Each number is 500 + 40 x the weight over its row's rms, rounded and kept within 0 to 999. Layers, rows and columns count from 0. Numbers have three digits each. The size before them is the row's rms in percent of the matrix's.

# layer 10 attention query, 192x192, rms 0.148, rows 55-95, columns 96-191
107:445602543486451534500533450435460525458524510460425486502436507508595485444503469437492506505496421488422461533540467519521511544488495439535489521497541468473412504466460565525520484516505440444475449544477531479495541504465503444464463497489428492479477581494509502434486554455530498525
108:569496485453542451511523572509530612513449461544520506520474562516436544507442492466524484554490430463484601461480464537496520506532503479392540508512472496552531463467503478509507516521421566546482459494463540488519569459541525485556474547518531429484451487536575476491559458454460447536
108:487469486484498574436445474524588411515480509482576514600442523491555543496489545437478532502555541536489461497509524528467533482431490528555529521520396493386482494411515486447493455411488509515492453501452524420497533486499479531439527566521477475500506509548474568480503537527543540409
107:471489502453502448462526420542483455563490505436465591506507557467557465569565558449526501528499475476514444495610568455419486565459559497469514492518542502450523565534520552519437525522472545526438511516474500555503512467577485457551514456372521522515501445469482510502500493546529508447
103:506539522507497508547475460490571587531434572533521524561494486537513454474525481431503544457503485413517516525509519503545447420533497495438509548544448532488463444500551450418573501491521478441563523460523421459501521502505537484540517517500506502521560418537460475498548470563468520502
118:512494500510473437549496462470508556487505478513473546557437458554498532491497491545519441499527508448463479495499461448484517481537490518513435525406497524549501479614489466493551412546515522446488526584501469464515566472451489499537492501523438493511441487483503451547522508481482502537
107:459486484544521550501541500531518469516442453495495498467452439517469404476570512512415508498430496412497405535500466420527468493513500517539535432499496523489507445565484479469537570471458496561471527520507547454431544521498534476618517532478495593526516471477492434487499473488549539557
100:493520531516501496438537507491464431487508515491479505423488498509576556516377520502487448507489544472481513557511484487513507450496482492470504536482460504536480490535457467439505541451544492476459503483512510421462505512507474421464504504594572481568554505564490486415538482566487451503
113:504478532484480495472514526397508455489466472468533450450504497541497462542453447463559536497553493532526539495549511512530568466521520501530475545523576524487579513557486496467540413486570486529457492580583494444482470416490503485509471547444451481579549455544532465509563482566474465546
099:510490445423461454556560474524530477494453517617521580554526476536451499486558526556552510488518491507508489445504499536524460501522528505502528507519448443549516485458494517558512546520492504538502458450499457552438509547469538577524497475434505497528428470520456515531498500523568489481
102:470458472512463540486461499494485520472444468448425470532497475497479495533559483533488455482532535539503527482481465389532487601468499610524519477467529448525529463470524572517450454474499462528531501564458457473511408517493487561474485499530454433472524531482536484516438439479544451504
096:483520494571553494436500523442446489542503530483483496458453475530559523471465502514547493467501511539521515596540529394521561503571550506500459476494515477514512492540533507550444561479470483521573488438547494558538486507502491460491401596471504542448547465465480422479537474446480543527
113:536524416513456567446535425477495530463513443452502565584453535514564431465513523506480423439477559496484459507497574485453439554464447500529489527487418559526435453553489560583523559499505465483495516450487462523530519453422497453510542532488424549440515514450506535497516567454468505510
100:472484549524568533548547472426504596541530548472493537575514478524523447558541483527554495500414441477476494516453495462486523502514529515450534521548500446526494504525522538486534523469567526476530453549531508463451513488523575467557492481548462476479482497470491569473544528521473451473
106:495487531413470540475448496410549500505545394497490460537490549530542451470470529389490441546552541564444554552541448523518524456556491500481485568502564507476542527530500475441525473470476526538457444515528452480540490392469534529448436488537481537447471485509499475532467522489477510527
100:471511461487525533517515541508469479497486452481554521481493458500581533517530550455488514433498406585510494507525504479508506481479427428453515485501438447475455537432460486511458428507457446440539506506482531516484467424508533497482472585471415503509497466571436559590473469527483522490
113:538499444490453500566424578474535473478473493514464473485522468471465497518430565423497551447540516503537371553477532488543462538414497437501524542502488467544474491431449516552472537517485513475484490509424559469456479489457515517451521466483496495447494571503519410502532535586515503531
098:549521560522498420477516482432510493414434455509478516511469495527438431521444540407481494453483516443434498453558443524506486494435434455537507513543561459522504442582520505517479468516496555554574575548454409546433490453506459501513507525487486548478500534414535493536536526566507555477
096:469549473596581510456504535529508528570545455551490459522495463539509492447528541626450491470493503547482453580512499481522474443513452464522507452485500460505532508510457525491543538496485499488474483546544493464436529542462439531485514469475494479502507435479466531530467509523499499439
102:522521495536521539466507560530533473521535517484482528509510487514466563450457566496556534503533543523504566504462549532523570457473514478478513533529564506474469565509559549566489521456506567533535405576515496494476522443478394554440487490475486435454516486538416465512526424506512448470
101:558472552510406444486530481492512528533546524470514544490419499489582526489451428524506514519470455457457436464444473459542497434502483462481489487448477403483547546436458461478484590517450490513504514503500544465495450575538453556516502526502537501460464562495511452520510479428590475482
103:513476421512461488484486465528519558511544463424501528540489530492493518488549497555492526443528446496538532439494438530521477534525477576496568474537508391532457529501601478477517525481500528542472478505473489468469508515557470429521468474479520469443546543462539482530462498451493416476
102:522525457450551482550478564563501538564484511477501451498565408494420506516430531505491493533484482502541533512395497494468508517488507449428493442497480454547454518537524473471488522540550512496478541449475493526548504509549503499506461514514450488511483443408524503500445460496483572493
101:452532481540453518487504451442521433519541524466517520553447519482524504541480476520563512482520548486455505474505488444491512472467394498581413497487488400455456497560505533450554494466497527552421521551480526553543563436526552539545506511528424504597504531533530566497577498463467514532
103:488464483480535462580441520527469465481538507502476534509488504458465496547605478521533459486476512532551518407563525531504552513456474474487555494469491509535490526463512462482543504469555513433433543505489544508506580515457503617560501539461461555490477523478498539464591489458501519508
095:512473571487490480526492523518437507464607532564552605537522503449561461515481459465554490566497518513523483534528525574449550591517600530482424511463498527524465508508553500479457425568526495530498512493451469408518473539568532519452542494421464504432491483457465527530507561476580513525
095:461454534494458460433527482583520438480495471566506486440443488530513489498536518531422465526562456573451505543520521524480444457522591471461503437472547548475471492516372426487490568562511484509525481496489476490495447543517492536515598501488489551495495449465527567488550505541445476554
099:498444492462414466531522540566460531479497447515561459451494506532526542490479496469500518535513559500528446491550522452540493528496512466512468477490610521400508560530466503511461502615472546542582487571534495495401551403513525497503529471521484479559497550521505528521495499529645492496
087:528537458528560526539491528477475481500440489535480517537517496493498498482455495556589525540533515530509519572487467396465485524469374452421556472540442471532455504529522562483504532506484544483538558441495522461573417527546496458531522490551490436512511505481470531552542439545480546513
100:478504471512505492426513482479447465386519520543449457498544510482526558505488560474498492434496481460477452530437500524521499532498455478553508441499473546505528489572459581422507497431533448502557581526491479517443583463490436523533504485496529512508484623486528512497445500529443455525
093:490492515476482494549429446488436507516450462561544525456500556457487446499478601458495545463513495522480585491565513517483487536541469516517548466457491501534536480541513446531533515569538494520467512472500526501499433488472494557512532507527575413498473500442520535455512455467503524520
101:444527439470487495448533447497494474496544504513447419445487518561480534491471457523528545458455487500458466523559518456462496496500470480480504493456455517497500571435469523482539543568466466467504537419506537461491438484471443423436466477493556530551495449461491529525490513524455468496
100:483545442531482531535518438489523520506554503561497454477557462466475529459474491504519481538599466535439475512527466505524541530504498485537458498462511513507511606452443532594498464469583495477551502513483567475497498531505502515481555468472512505516561424541480536485467562481579495425
100:593447517488489466440497503482451432462518491526551537484516523554463447432532542501503449527542509483494480440447550463515504452486473508470531464475521564524522516584489494498543504559550497486492445528526505500557465463493445503543560513446471477483486450493506409507459498438401423535
093:509458526469536504511506479489431529494512508473540446572519477530467496511479482511407550487497493460498543559590500470513432452468490470460462574527501491527433541463555508494505492498480529573459534479500493471523555455518442513451521495429455479526473614495459493450508515392508452499
095:477474519589430521593498460546524518451468491551499544524529518567571480539472496528491450495543539415566509494469481503499450434518551505483474584578525599573497507554482469415497498534463458445558561542510494478466488501482456550531528461512530535431455483509475581478543469449472454482
100:490522564523506493521471430484541449529564515496481589527522470561517506483579558437443531514480499453509495472484569446489461493445527515517474515478544481557485510472488469467430452488499506457486502509450479536490495544513506519489511392423511516477460483573535505485409509530529501519
098:492525536526479524487461527504492439540514484494454492490548502469494507525531598459450503549539480482525492499493469489494484573475513452495539405526559438454501638484413604516494567511453519476533413515498502440506468451570485536506433455489527512503423492473502539421514557555537550490
092:518513544520519497432533545530484523477502480561472468501485484525511490559502433510479506552556474559545533486512542555533539506520507548539514508531479398518452490458472521448463485517396521407516508497486534502472509485506544436529513432520526471535550492466482487466462530448541533508
103:564467458477536536453505507450565528480517528435594453482503458545511527539455474514527553512531542571500527479468554546460490490452505552538499525493522552387447508510481492531553473502521476540453466535464475518507572433516517487600438557457536437569545488549502470507506466466458438504
090:465477507526547520609538546459480509508483481525530478496468561528478565550450505533450496457525419485399452457531567574538478504528575493505505498538563491562582504461451475500499401498491503541443463550481551559455530528472513560494494448515521453528462495495450456501525464524491546488
# layer 10 attention key, 192x192, rms 0.149, rows 55-94, columns 96-191
105:554513493498491590489504526524482531551636500504448462469458565517531501433509554480515476506591517474533523498546459456463523513468454479563536471549475492527468550530431567499428450458483536524461492487474587518492527521496450484544475561549587563464448504545456532552449547548519473470
103:554513502483546449504553549505552535524498523517515546575533452607434532508467452455567558507434489514506560491515543514476491456481543512490543508600544479491509428488542493530491498485549514556481501473505499504501509506477513462576450483487450434503502505447463436516505506517444517463
111:555477515537530535532435490448506514525460446468477496625467519523545534452455519471473529488540465464462465488448453475550529518553437526480476534524454512473533566480514492478521412483467513568488455526455517468492587502452474546505466553535451508500495464544530459476505499404452481461
107:429480458491542543516535507442492537520550418506501501519414522498502457540563448444523479512514432497569451440560508487500480495452507487502472514529502428525446521487541503474497463489515505493474447483443473534455505468576503515488499540449421546460460479422451499583452524485536524484
106:572522504491485416591513511537473515537454542466478496541537429401515381547490467497449504464480513487542491499521500529548539459513518466516528537514472448504491472508496519531461467487517506525546514499467440575423467510459530453494554561545545586494614499592529472467485498538442594465
114:427491449537449468490577512572475536493551526518515456568501480461507474453444511460512462434526447558543485456451449507552531539474537511425415519540445455504529476537528512549561470539524476512464449524449513567474436450437537487522486501488541511516495471489465469492514513506447557540
102:509431473508516541528587502512449435499474463543505481453475435517478413470485445459485519511488560527514520461451513524459521574494482531569470433538485493475498535497475458509501547497487467538533424511478504566358542478533544442528491503492475564534432442445527490454525505464487506524
099:479491507553496496444454473519503487462497507464520456467529499515511544443475532461514482550517483471480491611512500468572527557543543476523528457527454550492460554391442510449540496482522408467483485414518510514489460520464458494477464513580541514467529534496522443430479560447436556520
098:558546482563489514512474518440476564465483444531574432524463500511503472553448508552552505477450485536548545502559464570507501399503497510458502500533481554476520528506440433470513459536480451506508548530449496495434513481512537520554479556502432483528539522559486497401489455569499495550
104:470456492437519455484532455455507441475383508492493584504480500594504494497481515474501532478521445493521477462489551569518496543448517565544522623521496483531526459539561456493525497550510546530535446533496479553486557465539533585506473496475474495517481523475467487532550539544500576515
107:524522454547432509512464519551438519533523470502464497591548475493495445474528527522506429479495468534516492520487517443516528460406486566545430467451441489508502475481435511500540514496476527487514537538462456504508506477544523535402556488520416437493471563397508526495473552443531487511
101:491482476528557526447439507555430563467459559531499522436442512457550491495534536593523398443444566524525480531589539500513483536535515567493440444512445459526486500488400480549459418530466454465456499408456541479517503485421519530507443490452505436468549538518470534456508532492522493508
106:470462476516503498493555519511465473516497441553446444557500524488547469510484485500452475447527503440571488520440482458487499601469436488504443501486455434581460491492434514572533420509570467578487470446466511519484481484436551521479438508518511522489483515408550526461514498472546507444
100:473475559464478555492519506421486505509522497511563455589494449517429450516493526501538519562483479505472501482537510521524561513463529489526489547553524463559555542567470513543492467496553548532521454553510507488437474480501606488515491470562483452488477488496520476496532492576397515554
106:494472527504518460500485533489554519519572421533501487547563534527545491424459507494504498479546468536502536469504444479475484455566438500434536509507451491518550524526497517508491433568456529495470473469459496453449504476464495511566545487479523466500522420546500505448415485446546520530
100:515481465512499485400393458482458504526495443478514506486472544452579497486513479568408495428460444513573451585528476524503499500494488410486513444532445479552459498536433540496545504507478495533480519534454562506504462496516515475451463567516429509466531435547484504481474514511448536464
107:526539502518530494483462506486561451494413469479474440462535470494561522487510512444490523526582511439543426479415524500530525518493538439484448514531553587445527506444512549403493537518518416434485465572460473499532464486559457462490495508554477531544495619491432513511501497526539417485
103:479484509496575481546556524427454455485484509516538469463476453428499485561440519451502447439508499499474465363531484469525521485430449501504492541573501490499519510579462447525404463426516562490475506539490466511463515567518521533509510606473516486602541523495554565551459516520516482494
103:463483553519471534507486473550476516503525486516566541554490548456462513433460475535414507527577547561517461513558530449545462536528468469491470515469516432503488452481439519452502492435510535428539457577524461484503479516461434504485542466553570540525469457490486541591427571497573467486
098:457551495515479478449497537479500535492500491558523470506496489523438544498478527432571531492521535466472518445464465497551459437516473459490473521544525477423503527514535544517524539498518486490519476554507482423510545468564507526455457524433494460423422513559477498527482545487530555591
102:526475535509464518402506517467457509518539598503468536426406546519517549498454496502463543486454437508498517497490458447576459503559461543510493479474504505450518546514494467479496538547554518460522470537515527479474450568531437557538468494586506412540481498473491463504527484455499454458
100:450542443493462484497575466495570570535485486510463538527540496498462508531475583535458530502488469561471506484557439529533481499489535514489516533576539345463536501530555537547538516501509554530519479461490538427546518511521538417477521489502476491472500535473487459471451467432530398414
101:486538531527457403433532552490520536597474534440481493435523502527443507530536536483456493487458567528537518562393466522438512562537494484440497485487515502536522530497524457509470495570475467539447519480537447529515470492531459508453555503491478477480489497470531535545509502547488508470
112:568487512529486534495470442497519489543566522496480476538495557535530484479454536478599486505487417429448498508461482452475477456475500554509549531530481471509477485536544563491504485503506504535486474527456548550456469391548592538476458522559479483532494539550465486394493488580443533470
093:495500498473456516526484527465533454612423485519523559479525470533607483509552501414511476449476510534552516380477538532470514485521507492483502540495463484499525443528471437454569528463464448447554542535506485578427467482563537534524542416446421556493523517514434530492508415464451469529
096:530556509543539532545519519488499454496554515515520559474493565500512502436476485453537460541484460496559556509500480462423513540511614536456537541464525539522525542490545476511443468510518479534554448533525491467449498553566496488419435469458477536416515401493501535514473517530523475525
104:474509565540513446424475492545503465474528476528527512488577540484490460530460514529445496491519448499578515568491514552464438441521514495401530511520469483402500415490400451569464464505534499511460497522535482454450552524483445542550508459510568522459422499444473479485557541528492504526
097:475497517457486499476485442548482495498509519523499391488501520544537507511527424534548408527571463532428468478474540512544471477508570457459531521483547500424441543508559523544471489490526479509471390533547519469427522472508409460482541501466519467542451517452485430497486489466491456465
094:485484537445552504576503613546498506481495477490491485407607491530409485532512500519447458451556545473460524566479510462473521455514480536471528448524524532496540418469436546484490525475539475501481493496538552455585473485531518443434498528503499504500455489487518506515562494537481541457
104:457471517503539487473521502627468439441524577543517516464480453498474538471503542518490440486562465490488465538483521464510506486522481477552539412488466564572503534559522538486487414464528451529503557497498476470413499507486444476538483493454510436564571555516520494501531531508502549475
096:497453559477435502509378534515457446550388544487518548436500487491585481535561457497496543542457568503407547520527505443545494558502470586464579425554523558515520509533536530515507450497453472515500560518570524476509502462575521547500515475522553474518491500501491515465542465492502458532
101:439603466435438543491538487540444512498515473542483451432571503547490563498486480568545539471496454593480474588521495507465484571495505548574555536461478499557490560503428502446507493557525462481443526522499535502512474494522420485534481547502532533453531501518504453522476513527465446562
103:412521474566476514416484469527543493448597496511499461506553512596557514442487488474553491504579470475522532521488502561497526512587525475502552516484552594554503529421448504548552499462547522506515470512520544515530492510505498458528522503480559527495470538492514510506439518532569440534
100:491500475577406506478501421553581460464446542467534465477484444525508465483483567574519485467509498509543511493443455522472480402479507580442442502459535452518478520527481506452547496509422491498464479603472517508498463497481524462547514516532556481497521454464542520467592500518504513476
099:528473532447531543478543469454487531541434499504541433554475412548509484493458524490412526458481420497535543467541529529409523494503512494480504522500481477542457449482552535518539521519493512482544475519554484500561531474515565526481536514471497438479551547535490502569469444462527469500
098:498534552601423514566526557532532490476449421552480568501520510543478442526528492537495476476514443493533431514417483529495520505476573501439480535525558574462435458487437467517510524532507512460538515451485482544437505561453484591557535482525542454479510456557509525471507487470493536407
106:475544505537503559464494425467510507540524455515470584520498460499511554490526526432475482515497495443480423456567471497453433441470511496610497484459535514523509527551504546505501524515564538426501479568475469564470560531541505492428458446490542506460555500543498501537480501547547515497
101:496462506469478553508481488519524531522543431491486486512499482529493534503501538489453479509520529502455449507511533521507478586508448469513533461553561438492507619543486507463500556471462496494547435490592477465407495440554488537503486454427468487493400509441446494505419518514571483498
098:431452487508471507517505525524483507513487505455470535468443537582510482524519513427501486530528448577547511514560479523521434466525434541498530452578509511483503487509463477442537533535506514491493545509446597452494533604509514455459566440554487530512468489489466514490492531493473486467
098:553453427500536522507513531475528641470424527453563437521515492516424522536463496517497519516435504538517502545452446462482477544473491554455478531490518478469481454467516477482462506486459488481424474536481548559474548405490519483509505537553519487510511499566480517449511470510492450567
# layer 10 attention value, 192x192, rms 0.15, rows 32-63, columns 96-191
122:423524504568502552541523581545527488520514514487513454477525499489490493540518553479509626537527487542501438528561453506477503407483465479522464506479451506513475478519526476501482419470486518539491464463432536507475523435482421462494514502442481517527541435520485477574529480553578470510
106:453448499564432404486497423495474497562433536513511589516563472508628537446463607519490491521467434537506553524515550533486502459469507513532384566464520434446491456473444552471443510534526476494507457514494452481503502474509479507506455506497529539444482469460587467491493513533477493429
122:537527554555520531524514503480405513569564557538548516539520508463529482463536565503560551547525488491507463489448452525573466495468485488490557519513553502465518519520496453511514556405542503521492471486544544549526597527529551446531468582475449474469530521462563545495514494473509559508
124:539477514447507502504568523451471507527504470510467523489506551519531576547525538532482518511466561513431466532473466508512547487514547431563510469491460454458526583523509515563518524499515539555425481503406413518477455565484486490485488535498399531542517503464556516537497435479490434596
120:475513442456418494454464506510507450478516524480480420505448456500492507456528481427513502415494466546475497466501496519596462438505531500407476504471483546521531450458452512491557457499493583520501514472508527563503555418549537505499479516425449537480480547478512523441538501485455512527
126:463448455554545508496523540499471452520514446527459489501510504478564512464515433540399494470530552568480532480487521460551464501553486439486485550506501606546503495502471512495438514491579540485560489568456511431546551480434495509492477548433621500475478517485557432497524525522445448538
112:528527495528476455545484457497484493547492441468496452494490493564523400542484428420440458567470481542481496508536511511461517521535507444496464353514513507482430501447498460450501561526460534464507502483528446498572488484527488486481458489476500408497564497501513493559477491559486527528
117:490519530476467522502519463459504482554525473467568526487524459509520560513460495536477516482520436550470513535462458463468464487468454501511431460525423546407482497485491497440497539515472489510502534579555495498557509473467432502540533493442526519494588559551526521492544537577483470553
103:580535535499513490522502477534490479526496556517558498485500529507496480463544459558471486563494492500466510471503508542496515531455464477485540555486570483528433559467487588458541496479486490470465507457551484531554522501448526502492551487441487482508557439395469532440442568551488484565
125:512493430450471458470479545493456427508509554496532453439535565476554432485493421462549481466536485495577477503451399513527446486502532467436538518499492437493512481468491483485494441497450547558526553487553526490508541532532566469485479477512544446591502538487544511441495460535508513449
129:516542445448507464516469510516453475535503491496473430498463549540500498506511527478497512483514541485522525558463498517534477461533507462459496495459434515459535522476469489565451518512498562524466475557507550542480412452571528563464522517528428563506488557460544462538487515505464522442
107:507525499485472476525546477468562536537475512467495460492480498554507462487527525485593461463499549509546620528476438493482549518476567485453462525523530487552491510473463568525428457571465465524548578466454520466399493520488531538533480490535462443489401515601577526497529467503506449496
105:548588453580529512548485471468549501523488459513532545489577491450508561489479518567498480528537543558486473483510521486564526493516506529542498475532434473478524437508505541533506403471572508493509555476443446578501453492519542575480552469566498494469458477475540463426520535436544534523
129:544482426468483467501540559482498539446546525429489492437488519534518570499483483510493486499550513503493474468457449539557463482532490475529467524618482472509529514508495415538503556521493439479496437524539480477498521442523508460459485486428463444498470519467570474447462533544422507475
119:583480418523586416542507472504403483455563480479482486500521521508461483442496483543474487497518553515576501545506445425500472671570514536519439573511491456536538478450546552469515498499551491512505539418431463541481535510507556513445499482492461524525475520480532549518542499517486564498
109:485482474457453595459503550501501514530512495488466451480574510537491461537480529455477444469511501511457475472508500473548486517496488445528451465566446606415478404479507483422437471528501508516422455510490555467567463580479566525483515471490437527431558502482521504487475445532521434599
114:502525552490478520492464479517537468524458574485422465507523498464553509535581552502502455514487481514458485411437534510584411572456511431476523431482510484483511494494496494476471532395522525523525443443502434516521477519550581454474541483452502502578465481612580493559513564550497543458
135:505431492493525498452434550436528514437501547512447513480492541518471491440522485501435467507618456467515547569449539568522445513588500459514466474475491484466616420526554507527488490436502528483522540429455484475480513527523483526525514543534511505547432464532439578527555453514447504548
125:479493486451503568628605523511559548480466496483479533466475566542465517502526488526541411530417434525528504479500466478482517475491506464496519486574525514522501562552509501574519518468388512458464483438520523525571505557603507489511499499496469527562520421495496451464524546514524446518
125:521430473476524469564546526464493557502490543466409498569496436469458462544529469543474496468517525479505495519506481515524489502546495514490533480526531503588520506523492501465451446591474488412561464406445507534504440397541516394567484448554467489582549425463537443517534499504540518484
125:539565402444501477481475526498418490493510484516404557562550548560481487499436455478498478461467556543539555457471500522416405495521567528462438547503540465525517460565534481569609561492492525547509521525595559521486490497557517540451488476518491431534495492505513470539551498493492460532
121:472579449569559490525596492492429498572588580497504485538509514518514511520606526468429437579460523524512464497555507511468481504541463534456467539522506481488511467522473495467534432470561497496564531518439468545485521451499519529492480471499546494533540435400479507470454479487490475480
115:465487464515469514461492521478470513474517463493467548486503511509503531432520436498550453573517599577479492464486449522518557401544501485540521420512476471462568450538516498546480521394501507501427462503486532535500486461503477542469529533535547538446507486468549495469481527519569525480
113:423557453483399502485476505455418501497447479496416554516544524579521566518464432535521608430510577552512554533461496447526518495532538495547517481496539561451484537484533524528501500551510579534449441468466484446476495466506553476516501531417543512485524505485448545499573519439563552512
121:498471518422421477504502517518477533486461477544498505526508612532404504509513547514558506487540560502503530545428436446468507462490509521468578441523516527493503490524521500497502490541522438534471453473522490458358439539500473443490425505484461565548442489491502462518533560560521546503
125:557557439558492468468532553455510511476504463517562537455407495454521542484505488558467422444481467525478505491457497465468555454594480564559512509484434583565554477507484504439541452565497499532466515513461459523473540500486488542456497544492482459423498471484514423440474484448457500438
123:436441555506468542511535498462561522489518512544537422498564476501459493474581505490477461499476488570564540487513457519452505600526522585503421524477539496456464463447449521482481519508507534513494429422440484508522497463491510569533569520517594546478507461446445504593491534510469536542
111:509511471555472429537501466444474462560554487509509564513536448555534449515543532507524455515490477533550473461456533513506521419556486528505572560480486493431502480449436540506490473585506461527487518463461531516523513535446437493484566546479485497490527461471548500417517488466550480376
117:563391485474578502542483477504487514553518461513556466518395569502508478557517585535506481480526541492518488482481483545496467557530488496494520475541469536469547478443494495504483569539498454435417499508550474465448446523496514602553508522514427559480510471563567578447492523468483486458
113:457454506500498480503544488489483556521498489517528504487534582557520533489524482512564446499541529527521486554419467479485478521479451482556457457507451608486503587413550472499474499486424482510487515451516408476504564514576493492517500492405426481487510479580456508572455478521538472546
121:466468531456493449481504494489499523562456502467491568495442489516546551503443544536520429564427435506498519582448488495517474524524494473544536500486534443461499469482489483472523465476542519528487472567467567511531465484505443508461561560507401535448499499546542505478499518575539471507
125:494439504559508561474494475494488399582498472488452512565546514459488536534523468453511489523502568469483513540542432499408470511564516465479446513516550482530492458501458525524544512446415586499437531477441503430484535510516481594494554513552521590538535442471479537499555512453527552519
# layer 10 attention output (transposed), 192x192, rms 0.132, rows 32-63, columns 96-191
119:532527460510525475493491475547475544527476462465449467498493499540499551425525439531505475465453515538519486535473548577533527533537472527497539452520519491453473522549504510462532530513527488484459504526499516590521485492421495552600490486485470527515576560554460507503486550558461552490
109:482467557483505522519464594547509513531504459540513398522511493460479505449470412507498490501474571634513477494486515580474472447499463580494495490461506452447488440490512515496533476471465466509543481493505521466499444602461503529492499497573495491521465527484492417564533484480527493467
114:574469520572504504507473480538510549551502467510478481541448492532496512548533427473459490442523472459469513473516512558499551488564534481558448479467511498493455514474523436518450523554447474481513554533508480511494530527463493405488451504473470472506508462465458521495468541507545501453
121:481516542516503519477452469541491549496526500481483492620461530496469415522523505477538504491496492518489503508477601434505493479511428509476489528498530485544509428501516413434472528450519509476471456465500549525468504620478501430487487454500460481533505451502553547474498551464476472452
115:505443506446510506511509466488449456473527509524476466467517496523522483489498551483455509579497473455445511536540526560378574566496482459551525478497563531480470483546503526449516501532531402522469455569516468496494441442487537440519508435506553475502521471490475483450461492531520543526
125:516498583507485474584480511509527427532477537532441505489472445457490519520463551490495525542539454485566461481445469470487516484510449552517492470496522478531507481444579533468475487542429455408467413511474586571463491534550535502535461438506486486533514534487476457471508496527514463492
112:500536483445511490483490566568414566527501516527532457468557475534527532527520515562508528493526454534476483490513451534461565565557430512484571515544525510536485547548516540602444523513469437537512485489544560528427566478468562493482501473478538525514485523473444464480550500547533519491
124:522478517484514470646459458510473552605512512588450489491464493471455530517511529519583492505518551488525485482511471445501437523601495466488549525534499514557426498483502524507495522507491455536474428515476543518527503508484449459432470519496542511496510500483448524523432443526474495508
104:507493487410550613515422507500503513556460590471507537544463528519521550513545480452437587498563444489525607554579470498495451435518488410442438521541516527516528500503448490506501504502536523508455505470489520495510506556480505508538516535485499543409453546562560449541551425466533444473
120:491508529510529500565545570502467480496514512486466546510539491458488507551464480500456542553436557549473498576598501505539539477470507456534539620553531528392503491454445517416480539476449483463503450488511540530463524467437483488481470459554462541446490422507515494597475546527513445477
118:467499475528550491396504493451472474518437472458512507524480529480470527465499462499503539485617520558474509495428520483482555515458458486565574520457549485492496570438526528382525461542535506499539530484507452531513594549513467475472466427501513520551482477507632478499459527472459519491
106:512547506469553540447528535452445535474561545503514563441530448538525463507480495490482474543454483459499460419487525516520471439590485465551429463450531497475549489535470473471515553498494507560509381541525501470549488530509442537551597523520467508510503487497393495548509473537474501495
108:470489434504550499444490452476460492552527572544512503471459488503445493459557483430556419487484537453471534496509428535495478508462477565498501517477463489506534570472558433464474544507443489452447497484535493520500486495518495477462535471529476466434487505489460471466453468436452439508
121:471471570514465482537537487473453414536468481499528511537506411491528554502516523543511475520444555515502551524484473577491452514532503505426470401491528444512581586495458547464519522459516539517512506558490477483432496498538495475520456471462472542558530437484484453594534462512502581516
116:441495530454462525487497549399518495457536478513451476426455520517532503580520519447536467517551479484508526457527490513469626492463503520462512488466493495480491498534531496553478509433514474507515523583533546501540483479535518533521496521510481515472523438497525569535562430470508500489
106:519591562448506443558507509504494501514441511537473512500448487543517525461513500529509608496502541470516528498467558505486473488530515456492586554548494466546439541469520489563478509465546470556473488531511522486493533410535504447546511506517539538528449456566539506525482537429448531501
117:491542512475496426579492462509383540530537511482501510502458472520458469459483503506482455535540486488518570434466499502507549511447542515506517523410560564500535484555478479551532554556433533545459576413454507614445481469445543507530504477503558468484510507488499520483475473504506454564
132:513568548518551485489464537530560505469465396480483540502485490422581521497555501484541546415492518537429449502527533439515467574497555428495522452504539513477467415503531477427514564529492514468464512516548491562528476428516530465519497518525476536538535505465567517453506456519502471503
120:508462488505526437468411536493514519476517568480570530496476520502487565479468495486479551437536510421524429494538521424460521541477518567446583440527468512523528560496512487464522542546512518439521534486534554495515491485490423472499492537542512547519513503512459483565501495505505468523
125:433491487581459507444474522481498495429527569501457540469492494495515414484474546568520470492483497539535480514479514470490526547479495457466448459456439434524436532448544542554533532415553460535471467487484536509516496549522431523534466472599545424469475465520513439571482563525535555542
124:531457579484461474516472525490569493448465548490513509519447481456491533547528517580406448550510533580471423536509472396481515502528419482530527470511477542525544507453469492436461522478475493479454458465419479504550453512520556468506565520530576497497425529490473542479481511460498516461
127:582437460497491530476416458534481525542530509523441472474470537512483460490513507537557512471539439528453508511528481543534593537513528500553523533491466430524478515508552482468466556466460541530438511468507473505523436530545501503498492548549453515502443526464496509528480578492527542519
117:475531511504472425538557478400586532540513517508518420445464470484506557544503468525529486470535538409504504501454505487577507455457537473383437543439508455466407466488501539431509529535497486465469545509519599540484473497479533444456456525488505545554531508557536453453552549513467477497
114:491502520450500500531543502556499467494497513610591513468487454472450561513435467536440494492489496449573483457488510506451545515495397463451401507472482453517483481509565501544496476484491491434533552513504503497588491520484558475463425428466423520424494500511540469515544509503473427384
126:482525508499502482510567479436455479518530578538490529440568505504519525519419445489538458431489474572504447421497582514485481500483542462445476506511490470554483558504468498484547500512498578467536515517514544508401479596483494421522542456533594539490530492504547589574541588508480484471
123:475448497486479464514478476442532510451490471498514567520483489532535563471610473522505529488482521479444421537515527495492543562476504489506426496453499426464512549481521462471479496488539541371518437497480501437518595519485471509478523480542526512507483538449491487493544459500544542500
124:480503472469508510528389507560501538507508510470493502499533520427519524535547478599550472476544540541475558395624520507536517451527513525518443477536517521433543515505499448507511426551554422482577502493479533454542478536488490491486490549458485555501570495528559443524449501517545540452
119:560520505482498469542473506494460500475489504534539470483494506485498486471446472490498521422508521493457451532559464459533501515486511538559415506520482490549550530481501530514551539459470481517522504522462550521475510594515543529416462438567574472491569472463443451497500573514459463547
111:533565508499430550471434591503492475504513522456515527505528542441524553459540447463463514519508460465517553432481512535454533517466423540479517467472524469472449491453446452456500546492545569508534527454447495514440534484579439469540490547549559482499547504449520541464466505522593533503
111:478588540523492508547465485501468539486485556504502473504486528489520452510490509584545487427548509432510518509541533531462540539509469466433488459540534505565463502551523535549513545526511558451545492511519460503510452463427454512507448568492529539511501563460457481534571507463479501483
125:504490466499485475483499591502554485517509482597545488539465526456476510397556493479551491432500528498523563537511470518511517493470434463493526514544452495508454418500488565476510488480463487479510489480542525521535509490489490543463476498484534492469549470524556465540516506512461528501
118:533529459494536480489445526494513548400553588489563472493423569497514568513461534458494521476502452499484518491546516498538478581560510574412490481502490527513566475470459494528467419526537475441424447454498479574537456488525550476492415527489496450484494569496538537463464505486525518490